Weights of a small GPT-style language model, trained from scratch on English Wikipedia: MLP 256 SwiGLU, 3406 steps.
Each number is 200 + 40 x the weight over its row's rms, rounded and kept within 0 to 999. Layers, rows and columns count from 0. The size before them is the row's rms in percent of the matrix's.

# o: layer 2 attention output (transposed), 256x128, rms 0.0741, rows 18-52,82-116, columns 0-63
# v: layer 2 attention value, 128x128, rms 0.0687, rows 19-53, columns 0-63
o18,083,205,146,125,170,253,160,231,145,158,144,179,202,174,225,180,198,212,176,200,266,181,192,243,260,141,175,178,192,117,164,137,225,163,203,198,222,190,196,193,181,171,137,227,192,263,228,189,200,260,206,210,166,182,224,202,239,228,155,228,189,171,236,252,223
o82,101,235,143,144,170,178,206,213,190,250,209,248,229,186,203,217,157,210,214,142,214,170,229,172,165,193,188,213,174,179,236,182,233,261,171,260,234,199,196,156,206,326,238,243,195,250,171,189,191,176,193,159,194,183,197,183,210,211,149,242,214,237,217,180,85
v19,082,274,224,201,182,207,230,152,241,168,220,190,150,233,180,155,257,224,228,174,225,238,199,143,194,217,178,265,258,239,163,252,175,275,224,193,203,193,221,254,165,274,245,181,230,85,166,197,234,196,224,188,230,160,245,181,227,251,140,276,180,240,199,116,233
o19,088,220,255,233,195,229,189,199,133,148,197,261,238,265,187,244,265,188,154,174,128,190,137,123,202,248,277,219,192,204,226,105,228,212,205,172,243,194,258,260,195,170,239,220,212,238,238,210,216,144,215,232,194,221,224,203,219,148,164,220,234,181,174,210,136
o83,088,192,206,221,167,206,193,206,203,215,198,200,148,244,162,182,126,172,192,262,225,173,295,228,254,214,213,239,223,237,211,217,145,101,226,154,140,242,149,174,198,192,185,270,221,215,165,191,156,327,192,195,182,191,150,226,264,278,228,163,157,181,187,121,206
v20,094,275,209,181,200,151,147,208,181,151,202,184,179,187,102,214,169,194,220,196,151,230,253,171,232,248,146,232,274,237,164,214,234,180,246,111,212,175,146,138,258,156,248,246,184,244,265,171,240,228,200,257,239,261,191,204,198,215,247,163,185,221,216,168,181
o20,093,180,142,248,148,296,186,176,197,199,243,283,250,185,142,167,240,260,212,183,255,179,150,177,96,198,221,256,178,161,232,189,151,202,212,187,193,272,245,256,214,270,169,183,261,224,239,187,219,220,209,197,213,171,138,182,114,159,204,195,145,228,242,189,204
o84,107,168,235,208,231,170,210,190,191,142,226,187,199,126,226,101,212,214,210,247,252,215,144,230,200,143,172,211,155,155,199,162,260,178,231,204,247,243,218,221,219,210,169,148,213,165,212,221,156,235,191,228,159,141,218,175,218,172,246,149,260,204,234,265,171
v21,089,193,227,177,195,220,197,175,167,263,164,138,183,253,211,180,248,274,241,208,164,251,237,171,153,240,245,113,167,188,189,78,211,228,197,291,266,205,202,185,195,152,201,131,272,210,94,208,128,193,203,258,217,210,187,233,249,222,208,199,216,208,203,162,148
o21,092,174,186,186,164,199,242,144,123,171,249,122,189,228,149,232,137,229,168,212,195,177,249,132,188,122,195,192,244,283,161,271,256,243,222,211,214,125,231,127,199,176,131,195,172,248,223,219,143,218,191,260,262,163,289,193,205,258,244,242,268,153,204,190,222
o85,094,246,174,195,131,179,195,198,215,211,143,237,237,218,139,185,162,220,225,212,254,193,226,201,240,170,225,177,198,276,245,198,204,268,238,128,176,158,246,226,222,212,246,281,141,142,235,180,211,193,188,128,183,198,156,175,185,153,192,232,175,179,170,138,160
v22,079,120,199,232,202,172,258,100,196,207,198,191,219,198,180,188,187,171,260,190,127,183,185,165,147,254,182,227,214,182,221,181,114,268,238,184,266,199,156,255,243,195,239,153,121,208,298,239,178,160,245,254,282,281,198,177,257,220,179,214,204,253,174,281,226
o22,081,262,131,104,200,210,102,207,242,196,251,207,152,203,224,105,177,222,174,178,220,182,221,194,181,195,198,136,269,110,223,235,166,167,282,173,190,232,199,169,239,199,181,180,239,187,219,248,250,180,166,213,166,188,164,158,222,236,234,234,166,178,262,213,208
o86,100,262,168,160,169,156,174,187,136,164,174,200,164,190,173,129,217,207,201,300,170,224,227,197,287,173,131,226,205,236,246,204,158,227,216,219,173,305,212,223,317,199,190,216,206,277,133,128,223,261,184,237,150,128,258,230,184,200,207,211,226,146,207,161,183
v23,099,241,253,120,136,168,169,212,233,214,222,217,184,197,184,208,139,253,244,167,244,226,249,312,166,258,201,177,122,180,215,216,148,236,252,208,171,155,203,211,188,245,180,216,214,189,175,228,226,198,137,203,137,155,207,176,199,176,179,194,186,271,207,172,248
o23,091,161,146,193,203,214,292,252,169,225,151,191,203,208,261,205,162,187,166,146,181,166,155,194,124,196,200,208,238,255,185,147,176,163,177,161,249,207,152,174,226,239,190,236,148,215,213,184,231,126,150,142,231,242,247,268,206,222,221,200,212,257,196,208,208
o87,104,219,178,150,207,159,169,174,207,278,229,253,266,246,149,224,150,170,187,212,167,170,236,176,213,238,229,224,176,240,124,212,167,179,141,247,177,155,205,133,114,223,180,193,136,243,207,169,241,164,236,204,218,188,192,178,128,140,208,187,161,150,142,143,159
v24,091,171,168,158,209,235,198,227,174,171,204,140,192,242,172,241,204,186,131,222,142,191,195,189,223,140,175,193,245,217,211,234,176,201,181,183,155,143,179,158,179,176,175,145,171,212,205,204,126,187,219,256,239,164,225,234,258,170,243,190,228,221,183,306,221
o24,091,209,192,208,233,225,176,201,213,189,152,199,196,152,188,160,162,238,246,235,304,162,263,222,232,188,168,155,131,222,205,233,170,144,241,141,148,227,163,160,132,205,244,159,157,234,241,262,127,231,143,235,154,196,202,187,250,230,223,182,191,163,285,194,173
o88,101,290,186,173,188,180,243,147,110,161,187,205,226,172,249,219,276,114,230,260,233,192,173,213,225,212,138,184,244,195,201,216,203,207,195,148,208,209,195,111,229,235,160,244,209,252,150,165,197,189,157,162,243,151,162,180,251,193,127,280,234,223,229,172,183
v25,096,126,261,219,161,217,204,163,228,204,157,184,265,209,161,250,195,224,228,166,204,267,182,166,207,155,162,260,174,186,158,165,177,243,140,136,152,180,196,239,114,222,248,217,222,204,228,215,267,233,254,249,244,225,219,166,232,241,143,91,164,228,224,147,214
o25,096,227,226,128,250,122,214,274,215,138,131,195,209,172,177,159,205,211,146,195,158,140,217,171,223,235,236,172,215,249,239,185,174,195,198,178,241,169,247,237,195,201,205,247,173,142,132,182,148,174,126,204,174,216,179,240,276,149,175,240,239,207,144,218,227
o89,095,234,207,262,157,171,270,235,141,193,224,246,201,175,216,183,167,181,191,129,200,201,183,161,146,219,204,229,184,253,239,176,221,181,246,276,241,197,251,188,178,168,169,222,127,180,257,129,142,200,177,133,182,244,140,211,208,176,290,267,223,235,184,176,170
v26,089,218,192,190,205,281,220,278,179,217,235,285,171,208,185,151,202,259,208,188,257,169,251,233,187,206,232,196,195,184,193,261,128,168,178,199,210,139,175,255,270,182,196,175,264,233,218,153,209,165,235,200,226,232,189,121,213,187,252,191,223,255,267,184,234
o26,092,222,186,220,257,206,222,224,171,214,309,292,199,185,206,174,152,199,205,162,239,194,196,271,165,189,212,267,191,126,175,121,173,152,268,169,140,218,237,171,170,150,291,224,264,154,194,215,218,203,233,183,154,256,209,178,188,268,171,258,240,108,184,287,305
o90,089,132,186,207,183,233,183,173,196,233,369,167,205,187,203,281,253,151,135,122,237,200,197,228,159,226,221,212,225,242,162,225,157,176,179,224,190,178,216,139,169,236,163,194,174,170,151,171,210,225,192,209,250,226,177,216,195,199,230,159,165,189,152,116,242
v27,093,209,156,246,160,225,127,186,228,132,138,229,186,159,195,128,174,157,233,186,278,151,154,174,155,185,155,154,251,220,235,241,182,194,176,222,228,259,222,213,228,205,168,201,246,206,252,248,176,196,150,174,179,120,200,216,175,220,164,99,234,187,201,133,252
o27,087,201,157,163,171,185,215,223,178,222,102,207,195,271,200,255,182,236,95,212,258,133,171,169,177,240,159,212,204,265,198,145,191,180,192,205,273,273,148,167,224,209,177,218,158,263,239,193,265,177,117,197,151,185,118,198,210,237,229,119,199,249,214,238,209
o91,100,242,188,156,264,195,264,185,209,205,119,128,202,132,227,178,224,193,193,208,186,226,258,166,201,122,191,247,172,164,208,184,210,194,252,213,207,281,215,246,199,158,177,276,204,198,230,164,213,206,178,159,183,154,206,249,284,223,224,180,209,258,247,213,215
v28,094,172,238,194,262,173,156,212,173,237,164,173,140,148,134,145,150,250,215,216,202,218,241,282,214,206,172,119,188,205,191,211,225,191,214,214,210,126,191,205,153,212,125,142,224,237,122,202,222,239,229,169,273,155,249,249,212,271,304,145,268,169,245,227,269
o28,099,218,186,200,234,224,207,234,151,223,262,173,168,164,219,215,197,215,211,234,230,194,238,210,238,98,216,232,148,163,196,160,179,144,241,148,190,199,175,182,170,186,166,173,136,226,202,226,145,224,200,207,273,203,256,183,162,231,185,195,159,181,265,228,223
o92,106,187,197,176,92,236,252,233,232,245,214,310,213,174,209,224,171,184,202,109,195,226,173,181,164,176,255,236,237,280,216,159,197,274,132,215,240,148,218,194,214,209,243,217,194,238,234,153,265,151,140,187,178,190,207,149,182,180,130,271,145,252,178,202,160
v29,092,203,187,161,241,251,263,187,244,244,199,195,255,282,171,247,164,223,259,171,177,150,142,199,219,212,146,190,161,210,177,173,88,181,193,234,257,178,174,220,197,251,234,195,153,155,227,258,157,229,207,167,192,179,139,137,278,175,234,176,163,195,219,208,191
o29,094,207,150,160,182,198,209,206,209,244,351,192,243,205,239,285,163,182,156,152,231,159,139,150,202,223,174,175,225,173,202,181,193,226,105,221,155,169,274,211,177,167,185,214,169,233,179,191,224,254,243,217,196,210,199,169,215,271,168,234,223,134,194,232,194
o93,100,148,181,128,245,220,197,213,177,220,176,259,153,206,218,145,150,160,199,183,179,230,208,248,252,237,136,222,228,199,260,207,177,269,177,210,187,268,180,200,288,151,189,270,229,270,158,76,227,120,186,186,217,135,168,183,169,105,207,179,198,163,223,204,230
v30,095,140,168,212,254,124,198,193,247,191,163,231,174,198,275,199,221,110,180,184,212,219,206,202,155,243,151,156,217,209,158,244,179,221,154,148,271,242,274,158,153,215,224,169,230,226,231,144,196,247,169,251,227,237,251,193,143,216,210,154,225,241,193,221,194
o30,098,164,188,178,192,192,201,219,231,203,109,175,248,233,164,181,209,254,215,275,169,198,195,211,268,224,131,150,245,256,212,151,209,163,225,205,228,156,178,188,283,104,207,146,239,193,183,203,175,200,180,217,151,227,158,236,143,266,270,238,198,237,147,189,222
o94,103,206,184,205,223,174,207,269,148,155,298,169,146,271,105,162,175,189,199,206,121,224,136,153,216,229,257,209,249,210,274,116,154,180,173,234,187,152,236,238,252,145,275,231,256,131,263,234,267,132,234,236,224,178,170,189,225,251,201,186,204,200,146,193,249
v31,088,114,146,216,246,149,226,197,202,247,197,181,202,196,212,240,179,115,284,174,184,143,211,183,240,231,220,180,209,250,170,204,234,209,217,173,170,179,230,166,218,235,217,253,148,243,262,188,189,217,225,137,173,158,128,106,183,263,265,183,212,162,167,145,201
o31,086,149,153,139,191,180,206,195,217,256,260,180,245,271,211,168,218,210,145,174,250,212,242,236,209,184,161,213,201,168,281,209,188,247,195,85,167,210,163,168,258,181,223,232,146,168,210,155,164,204,205,174,177,215,186,209,242,248,231,192,191,141,178,208,256
o95,104,276,260,177,201,236,205,190,115,220,174,218,141,175,176,207,194,215,142,203,160,195,175,189,183,191,144,219,241,165,169,203,119,151,147,152,179,274,204,211,296,131,184,265,221,146,160,261,207,285,175,192,220,213,158,236,241,230,196,232,218,214,161,268,249
v32,096,154,161,225,143,222,214,177,226,198,203,129,293,244,195,302,161,159,148,206,236,149,213,264,220,220,180,194,254,187,178,185,114,169,237,228,192,272,200,226,129,198,183,171,125,181,155,225,186,210,130,200,205,237,153,187,236,175,188,198,247,230,229,279,198
o32,097,143,174,193,154,203,144,129,200,197,218,188,161,146,209,141,134,181,200,178,267,229,235,181,187,189,131,108,185,188,190,182,222,191,102,152,175,193,240,164,229,266,221,227,139,266,190,214,228,199,236,195,217,185,163,194,149,174,190,222,212,252,197,206,259
o96,099,246,173,192,172,201,192,238,171,233,210,189,200,282,195,229,197,182,241,138,217,213,181,179,151,179,181,209,196,189,182,203,154,330,164,212,153,137,148,178,171,183,232,193,249,198,245,192,223,127,209,149,246,137,203,157,192,215,161,232,185,173,194,217,152
v33,095,252,266,171,209,132,183,187,186,248,160,235,171,229,229,203,246,202,286,117,174,282,171,221,184,243,249,171,261,271,268,193,173,134,241,233,216,180,226,153,218,192,178,216,228,167,162,230,186,179,227,270,175,171,239,252,225,149,204,246,179,184,200,193,156
o33,094,157,228,215,229,157,266,236,284,161,245,236,254,131,233,211,216,209,217,208,288,173,203,268,150,192,231,240,206,195,161,257,134,178,241,223,208,273,191,216,156,160,251,136,221,167,224,200,256,178,177,221,240,248,258,230,159,206,175,177,223,174,211,194,179
o97,099,152,144,238,224,163,173,232,229,225,246,201,223,186,108,278,205,179,230,204,192,168,226,147,239,191,175,239,180,221,212,191,278,123,197,159,152,122,203,199,102,132,208,226,236,220,226,225,198,147,155,201,158,271,206,187,208,202,127,227,176,252,178,187,231
v34,100,138,237,183,195,127,152,239,223,218,191,202,247,160,183,179,150,136,208,210,208,216,248,163,236,264,251,195,186,177,206,262,156,135,240,185,163,243,207,243,284,251,214,237,203,210,290,137,126,207,147,185,203,123,235,219,186,190,197,230,173,223,200,191,219
o34,107,225,191,251,191,239,149,285,223,256,163,302,214,144,230,219,214,151,190,145,239,141,171,199,185,247,225,177,253,212,250,168,179,227,191,214,193,286,200,187,108,198,252,228,233,224,224,205,155,225,213,162,191,250,192,202,201,180,159,210,227,221,172,203,149
o98,096,182,216,188,262,213,216,146,173,225,324,165,181,220,149,192,240,228,194,231,200,178,173,166,151,154,144,187,268,229,133,202,271,129,252,181,269,153,185,162,162,221,220,139,211,266,205,294,216,265,175,264,219,216,192,206,147,250,165,197,243,217,202,193,251
v35,098,237,221,135,248,271,248,226,149,241,260,264,198,231,167,86,226,281,251,198,199,173,228,182,211,198,132,151,275,165,218,213,243,211,228,158,153,238,263,199,218,231,173,213,246,213,190,186,161,177,174,197,187,161,204,200,218,162,270,131,121,148,190,136,113
o35,100,178,235,250,227,170,227,105,141,206,237,238,220,258,253,220,173,170,189,210,243,225,201,210,218,172,221,156,191,215,200,250,231,157,173,247,170,104,261,170,156,126,181,192,223,155,246,223,174,217,222,245,217,275,186,199,187,200,154,259,239,144,194,199,136
o99,107,126,192,214,206,176,178,197,219,210,267,286,207,216,229,197,173,178,156,185,191,266,148,198,206,178,189,258,199,201,235,148,195,132,191,259,225,210,213,237,246,162,175,244,166,196,213,200,239,216,132,111,145,240,131,258,182,89,258,191,224,223,193,306,235
v36,091,228,191,244,184,162,206,219,135,154,208,234,177,173,103,195,138,266,295,164,223,180,213,222,243,189,233,156,121,239,167,159,217,240,243,216,242,198,183,251,107,235,247,189,218,208,226,141,157,247,168,234,254,225,181,190,264,194,219,190,230,290,140,144,192
o36,086,189,177,190,183,221,177,241,226,199,192,145,191,85,194,177,199,219,167,152,249,162,205,165,182,170,236,254,149,214,214,193,119,202,244,172,167,180,179,95,214,214,219,177,203,224,209,189,223,211,237,203,253,174,178,237,217,201,156,189,263,235,118,186,221
o100,110,203,175,231,267,187,126,180,229,226,219,181,237,185,220,201,191,221,224,224,250,266,185,174,218,138,114,211,196,162,159,186,242,198,138,218,242,229,274,177,228,240,167,164,175,226,152,202,151,284,187,157,169,149,169,252,254,132,185,131,181,198,185,260,177
v37,091,185,208,163,262,185,198,176,218,164,198,242,151,222,174,109,146,156,163,268,237,167,176,209,258,178,166,244,181,185,181,216,240,119,214,240,125,166,214,226,260,240,243,208,123,141,269,188,255,224,276,242,179,240,186,197,221,183,146,189,171,180,169,176,150
o37,088,223,128,155,224,259,193,126,186,237,225,251,209,156,273,248,188,177,158,242,269,236,223,219,252,192,114,188,201,196,268,222,173,196,163,213,198,196,205,267,199,123,183,227,200,192,254,223,211,256,198,154,187,198,180,232,262,268,196,149,145,157,250,255,247
o101,098,188,186,211,250,156,169,262,235,184,158,188,208,198,205,235,234,172,228,240,135,238,175,159,204,206,210,190,238,187,274,176,245,198,155,166,183,209,231,206,261,213,169,254,176,245,100,189,217,288,132,131,160,190,142,315,207,207,218,133,228,214,144,287,243
v38,094,243,262,164,243,186,124,248,192,164,213,224,224,223,183,191,150,172,178,164,224,288,203,201,223,198,203,178,263,223,239,260,221,218,162,150,195,154,273,216,201,225,214,186,158,211,174,202,268,164,181,193,173,149,290,298,128,222,213,190,155,216,174,147,180
o38,082,156,223,201,167,166,272,298,216,194,159,250,233,236,236,288,197,236,252,212,182,156,189,214,196,270,183,166,206,244,272,225,206,138,210,238,238,199,219,227,120,202,219,211,232,165,197,243,223,191,165,192,212,249,216,177,208,150,185,170,208,227,226,199,163
o102,100,224,179,257,185,190,212,240,285,208,128,189,241,151,177,251,239,181,181,224,236,132,190,212,149,192,238,216,119,206,203,207,216,156,188,188,231,146,200,195,111,198,220,118,209,154,299,255,187,196,181,202,150,182,165,176,174,198,179,200,193,204,231,244,157
v39,089,208,181,172,118,196,239,264,151,121,153,196,159,162,126,221,192,224,242,245,156,200,236,175,241,170,271,192,258,177,253,172,200,240,189,117,185,229,239,177,237,186,223,240,223,205,90,193,145,190,159,227,161,223,240,198,228,215,204,246,226,219,232,196,130
o39,104,176,286,199,177,213,247,149,225,182,183,175,226,175,157,211,163,133,267,175,217,250,158,136,183,159,214,178,155,250,218,225,283,261,293,249,157,233,208,211,184,307,201,243,216,219,268,167,131,166,190,219,218,161,227,159,185,160,185,161,262,252,180,123,142
o103,092,253,168,258,151,201,252,184,168,206,74,192,162,186,226,170,274,143,247,278,260,127,225,190,257,230,117,164,183,210,112,248,133,160,173,165,216,221,201,167,161,225,161,173,198,139,182,180,214,271,194,177,206,154,187,239,162,228,197,198,240,209,173,206,231
v40,101,244,247,137,177,140,207,244,197,207,219,143,238,122,209,170,284,172,267,155,195,245,210,243,209,232,186,241,216,119,219,236,214,245,103,146,180,163,190,243,189,166,220,175,249,229,148,232,193,179,212,282,149,232,157,154,234,187,250,221,221,247,206,201,196
o40,095,212,177,245,181,244,179,156,221,198,212,146,165,247,149,241,162,144,205,165,223,235,218,170,185,184,199,264,217,175,204,226,201,274,160,167,173,242,204,164,236,238,196,279,190,142,144,173,169,226,239,182,250,167,190,224,270,213,207,256,141,264,162,182,176
o104,095,253,245,141,186,239,223,201,206,203,173,309,213,160,143,186,182,247,157,248,202,123,155,147,190,155,204,267,206,248,223,168,234,215,265,264,159,153,225,185,163,180,224,219,193,179,251,171,221,206,195,170,185,241,210,146,148,179,224,201,253,148,172,213,156
v41,087,219,196,218,163,156,241,166,201,237,164,185,163,202,225,287,283,196,168,174,215,182,208,183,196,166,208,227,276,166,132,176,128,224,184,306,176,165,244,236,126,156,232,145,162,249,221,153,154,216,151,199,251,182,174,167,225,243,186,231,184,220,133,214,218
o41,082,168,195,171,183,185,201,206,220,163,107,227,187,201,229,113,208,237,280,226,194,120,203,157,259,238,168,174,221,189,217,191,201,187,251,189,207,226,132,162,183,227,161,171,230,206,145,221,153,208,169,168,239,152,199,168,112,168,222,207,273,167,268,206,214
o105,083,206,118,187,138,199,141,239,124,164,80,199,230,242,178,210,114,167,188,249,169,172,231,172,172,229,211,251,180,241,177,189,210,211,273,204,137,230,152,239,170,193,163,285,190,137,225,150,182,180,220,251,180,170,232,240,192,247,188,160,208,178,228,172,238
v42,098,184,232,177,180,245,197,144,183,188,212,245,143,262,212,194,217,149,165,267,274,149,247,184,269,164,158,197,219,164,212,254,269,130,222,133,189,177,193,157,303,167,215,188,171,182,241,140,163,237,124,241,164,234,212,221,169,149,209,151,214,141,185,172,100
o42,103,258,160,162,166,177,155,138,249,187,115,219,240,195,168,249,182,197,229,242,161,281,229,208,162,272,193,116,258,256,194,197,241,199,133,276,221,163,190,229,223,185,153,148,169,184,237,216,146,247,223,249,140,224,212,188,170,162,251,190,160,201,279,177,118
o106,098,177,192,207,266,150,262,257,202,163,298,193,188,174,213,164,182,229,240,189,180,248,123,240,165,196,257,170,200,154,215,130,165,142,173,213,231,199,217,197,192,180,204,168,265,208,213,216,181,138,187,201,158,249,164,225,272,213,188,201,201,236,195,294,267
v43,091,163,240,249,125,254,158,105,213,274,219,136,182,222,192,171,198,183,171,205,180,210,191,235,169,133,246,209,172,247,257,219,145,143,190,195,213,227,200,143,230,218,224,187,143,184,144,187,172,147,199,217,241,177,207,192,196,163,178,123,179,247,141,195,215
o43,088,212,138,147,151,133,198,132,198,173,180,202,210,197,212,171,200,235,179,224,222,161,168,251,230,193,177,153,190,188,162,238,233,126,249,151,226,133,213,135,198,219,201,154,197,214,191,199,170,164,106,207,143,226,208,192,196,211,222,192,285,172,180,275,295
o107,106,259,230,216,165,154,251,214,160,191,123,190,230,219,166,179,146,212,207,196,235,96,232,218,182,270,245,154,246,241,209,200,168,265,166,178,139,186,120,160,154,219,221,249,208,259,249,197,217,154,236,170,216,177,179,224,218,256,218,214,203,217,176,165,156
v44,100,160,174,173,153,219,218,170,143,254,230,279,225,271,288,171,180,198,210,222,215,230,169,281,231,171,273,194,245,156,203,178,256,140,203,216,151,215,176,168,168,207,248,233,209,112,227,240,247,160,283,210,129,246,218,282,169,258,190,220,169,149,213,250,240
o44,095,196,198,249,263,202,191,163,247,205,274,210,150,221,245,98,270,232,169,196,200,128,249,226,227,205,227,305,260,202,229,205,217,184,214,187,297,186,152,292,219,176,194,227,177,176,170,180,206,209,228,203,180,216,248,210,78,203,253,181,110,144,201,232,114
o108,105,266,147,159,215,163,189,229,225,151,202,217,219,174,170,248,200,189,259,211,179,287,181,93,114,209,213,226,175,167,169,231,188,250,227,197,227,149,237,135,226,211,164,179,199,250,244,206,182,174,157,182,163,152,193,153,219,157,160,222,209,208,149,204,228
v45,083,299,134,168,236,265,233,204,210,247,154,203,188,220,153,217,190,183,250,155,217,216,202,155,137,205,233,205,200,229,165,147,214,269,192,234,214,158,259,180,229,165,217,205,227,106,197,148,246,200,155,220,209,190,230,195,199,211,149,192,177,255,182,173,222
o45,086,194,292,178,226,178,241,128,159,174,273,197,254,203,273,246,82,215,190,152,232,197,172,200,198,186,200,235,211,166,184,251,201,273,278,190,195,184,205,135,198,144,231,137,235,222,161,245,178,210,186,215,180,169,219,179,192,139,163,261,186,197,126,198,230
o109,096,214,183,232,192,191,233,225,216,198,225,236,220,251,135,154,233,153,204,134,161,199,193,217,208,161,163,156,241,172,135,220,177,189,142,137,123,269,173,167,164,204,144,256,164,217,197,199,173,186,190,163,253,232,189,181,173,224,287,196,139,187,167,195,228
v46,101,130,204,198,233,135,219,224,245,229,198,177,125,197,237,174,215,130,160,200,275,275,181,236,131,148,193,208,164,154,174,186,161,192,177,260,254,246,239,184,200,246,203,223,210,205,175,205,250,218,137,216,294,163,192,172,208,179,168,164,223,166,227,285,260
o46,100,183,196,152,240,159,248,193,230,162,175,118,144,260,197,225,159,232,171,258,246,158,200,232,191,192,210,202,251,214,185,154,139,191,216,131,195,242,157,206,219,110,172,107,155,116,175,166,224,226,183,210,212,216,125,191,218,272,260,114,229,138,224,292,278
o110,097,193,182,178,184,213,132,201,141,179,197,175,203,281,174,198,168,189,147,226,131,227,205,160,265,232,240,146,212,238,244,206,181,242,189,229,197,159,175,179,206,109,199,275,271,190,262,169,205,150,251,249,154,218,210,169,191,249,174,269,190,235,222,120,153
v47,092,237,164,203,232,197,207,210,233,201,268,174,222,240,188,238,178,231,192,215,223,232,186,180,197,162,225,224,136,215,107,180,197,276,196,315,207,242,261,224,230,211,160,179,216,276,254,198,157,190,207,157,239,177,167,146,203,221,174,216,268,229,251,169,205
o47,101,214,180,266,149,234,155,228,190,176,274,194,235,155,214,221,194,257,247,171,228,217,166,184,206,192,222,245,148,215,269,219,170,265,140,194,172,128,201,117,136,257,192,212,171,181,208,132,215,231,202,170,291,224,230,183,198,233,197,168,230,174,221,201,178
o111,111,106,206,165,239,138,177,222,250,257,261,162,217,202,236,261,230,154,192,173,158,233,247,260,128,230,137,212,178,204,226,229,168,196,194,141,215,154,215,198,177,179,153,170,213,185,159,224,206,183,201,148,259,201,254,171,201,212,128,185,192,220,235,262,251
v48,091,175,200,238,239,205,181,174,234,209,164,203,220,269,262,172,164,200,231,253,166,179,141,176,253,184,225,186,189,270,215,191,196,230,179,252,152,223,136,134,225,127,126,167,265,102,217,212,153,245,177,249,221,179,256,180,216,171,174,180,228,232,188,205,176
o48,091,210,202,117,239,180,272,184,230,112,129,225,212,266,195,243,273,230,210,212,238,214,278,128,205,190,189,175,165,295,188,251,191,151,208,247,188,168,207,165,190,194,192,221,142,179,216,232,223,187,181,230,198,210,210,171,159,202,238,185,260,210,170,213,212
o112,092,210,207,162,197,162,261,166,223,195,269,155,162,163,112,217,176,216,245,293,190,216,162,193,197,223,186,190,217,171,268,198,221,148,134,113,205,199,178,241,176,275,252,205,263,238,223,191,194,217,236,175,174,151,128,223,275,209,123,170,187,182,204,191,167
v49,092,240,209,232,129,194,220,220,204,210,183,244,161,259,286,265,221,167,219,159,241,190,239,194,199,177,216,144,207,214,242,202,205,155,186,203,250,155,220,186,134,218,217,232,169,173,234,257,248,160,235,117,214,174,199,218,168,229,172,206,176,198,274,135,213
o49,098,204,191,202,244,257,156,228,154,190,225,192,224,183,177,110,123,209,190,131,227,168,179,248,203,204,180,240,260,163,256,195,172,272,205,143,241,205,217,236,202,148,277,244,232,167,145,215,279,187,180,245,171,249,250,249,226,231,161,184,207,180,221,204,211
o113,087,209,256,82,246,219,222,178,178,168,215,148,181,273,147,245,171,121,128,166,188,147,189,169,182,209,188,165,170,135,174,245,145,195,263,216,117,240,217,173,266,160,197,260,229,191,173,176,206,229,192,187,192,212,207,136,315,256,206,179,163,168,193,207,251
v50,099,191,131,242,162,199,185,210,163,187,174,185,154,141,202,197,133,158,237,127,255,152,183,234,254,221,182,294,162,205,222,281,241,194,171,122,205,164,152,227,226,238,199,180,164,212,268,214,171,178,222,237,150,112,207,243,186,236,192,239,169,185,165,150,217
o50,099,217,170,270,180,220,197,203,243,243,119,258,155,212,195,216,300,223,187,172,206,178,141,213,188,280,211,219,237,258,215,168,191,197,158,216,241,250,181,224,156,251,252,213,148,192,181,211,208,125,161,150,158,228,146,239,215,136,133,181,205,257,148,198,161
o114,105,207,210,217,258,187,256,213,245,176,166,98,220,166,228,191,206,138,216,252,170,224,258,264,220,119,212,176,165,116,143,234,217,192,213,160,207,300,247,200,235,224,136,201,181,232,173,237,217,289,204,193,170,208,224,182,227,219,276,174,180,215,236,203,223
v51,089,235,189,228,226,160,168,198,206,300,181,242,166,195,233,221,255,165,190,97,146,218,182,211,201,203,163,117,231,194,225,242,172,140,206,229,177,174,204,165,297,246,267,224,140,212,222,217,172,251,244,206,250,149,242,243,258,170,191,136,193,207,184,252,252
o51,086,161,101,232,235,201,190,260,206,255,111,215,276,175,241,199,152,236,184,210,257,162,189,258,208,186,137,214,237,228,264,284,149,157,216,173,203,262,226,219,177,156,193,206,119,222,185,212,276,197,165,230,227,179,147,239,174,237,226,192,241,233,190,212,161
o115,092,235,228,156,187,181,158,228,233,143,67,189,199,240,217,121,154,266,226,246,197,194,130,244,240,278,240,170,206,219,256,127,241,240,168,268,225,183,175,210,163,198,196,223,196,172,174,216,185,213,126,200,138,231,166,202,178,193,243,162,218,206,222,202,152
v52,082,196,239,131,266,185,172,242,184,255,147,248,143,244,229,207,181,289,242,264,225,181,126,263,280,204,269,214,167,215,197,150,150,209,215,206,280,207,262,150,231,230,202,194,185,210,189,227,210,238,167,243,199,122,229,236,247,262,208,127,136,144,185,184,196
o52,085,136,218,200,216,191,259,200,241,178,332,272,183,180,243,156,184,209,186,203,179,222,201,246,290,179,219,268,234,230,168,192,201,246,165,232,199,121,197,199,184,183,223,202,230,219,188,197,247,120,280,175,262,188,215,143,200,201,225,229,233,172,280,162,209
o116,081,168,170,177,253,208,200,158,235,258,306,225,241,196,140,207,291,142,209,188,217,236,238,259,174,222,133,222,244,196,154,241,236,153,205,148,266,245,232,176,124,240,227,254,177,177,202,187,223,240,258,243,174,185,149,228,154,166,197,183,219,156,242,165,188
v53,096,150,150,227,227,204,194,159,209,269,181,218,236,151,205,235,263,154,185,129,164,199,201,259,194,206,240,152,127,312,233,224,243,132,185,192,216,216,206,198,206,197,232,205,185,147,192,176,192,242,187,232,212,143,121,179,152,241,195,221,140,180,219,217,251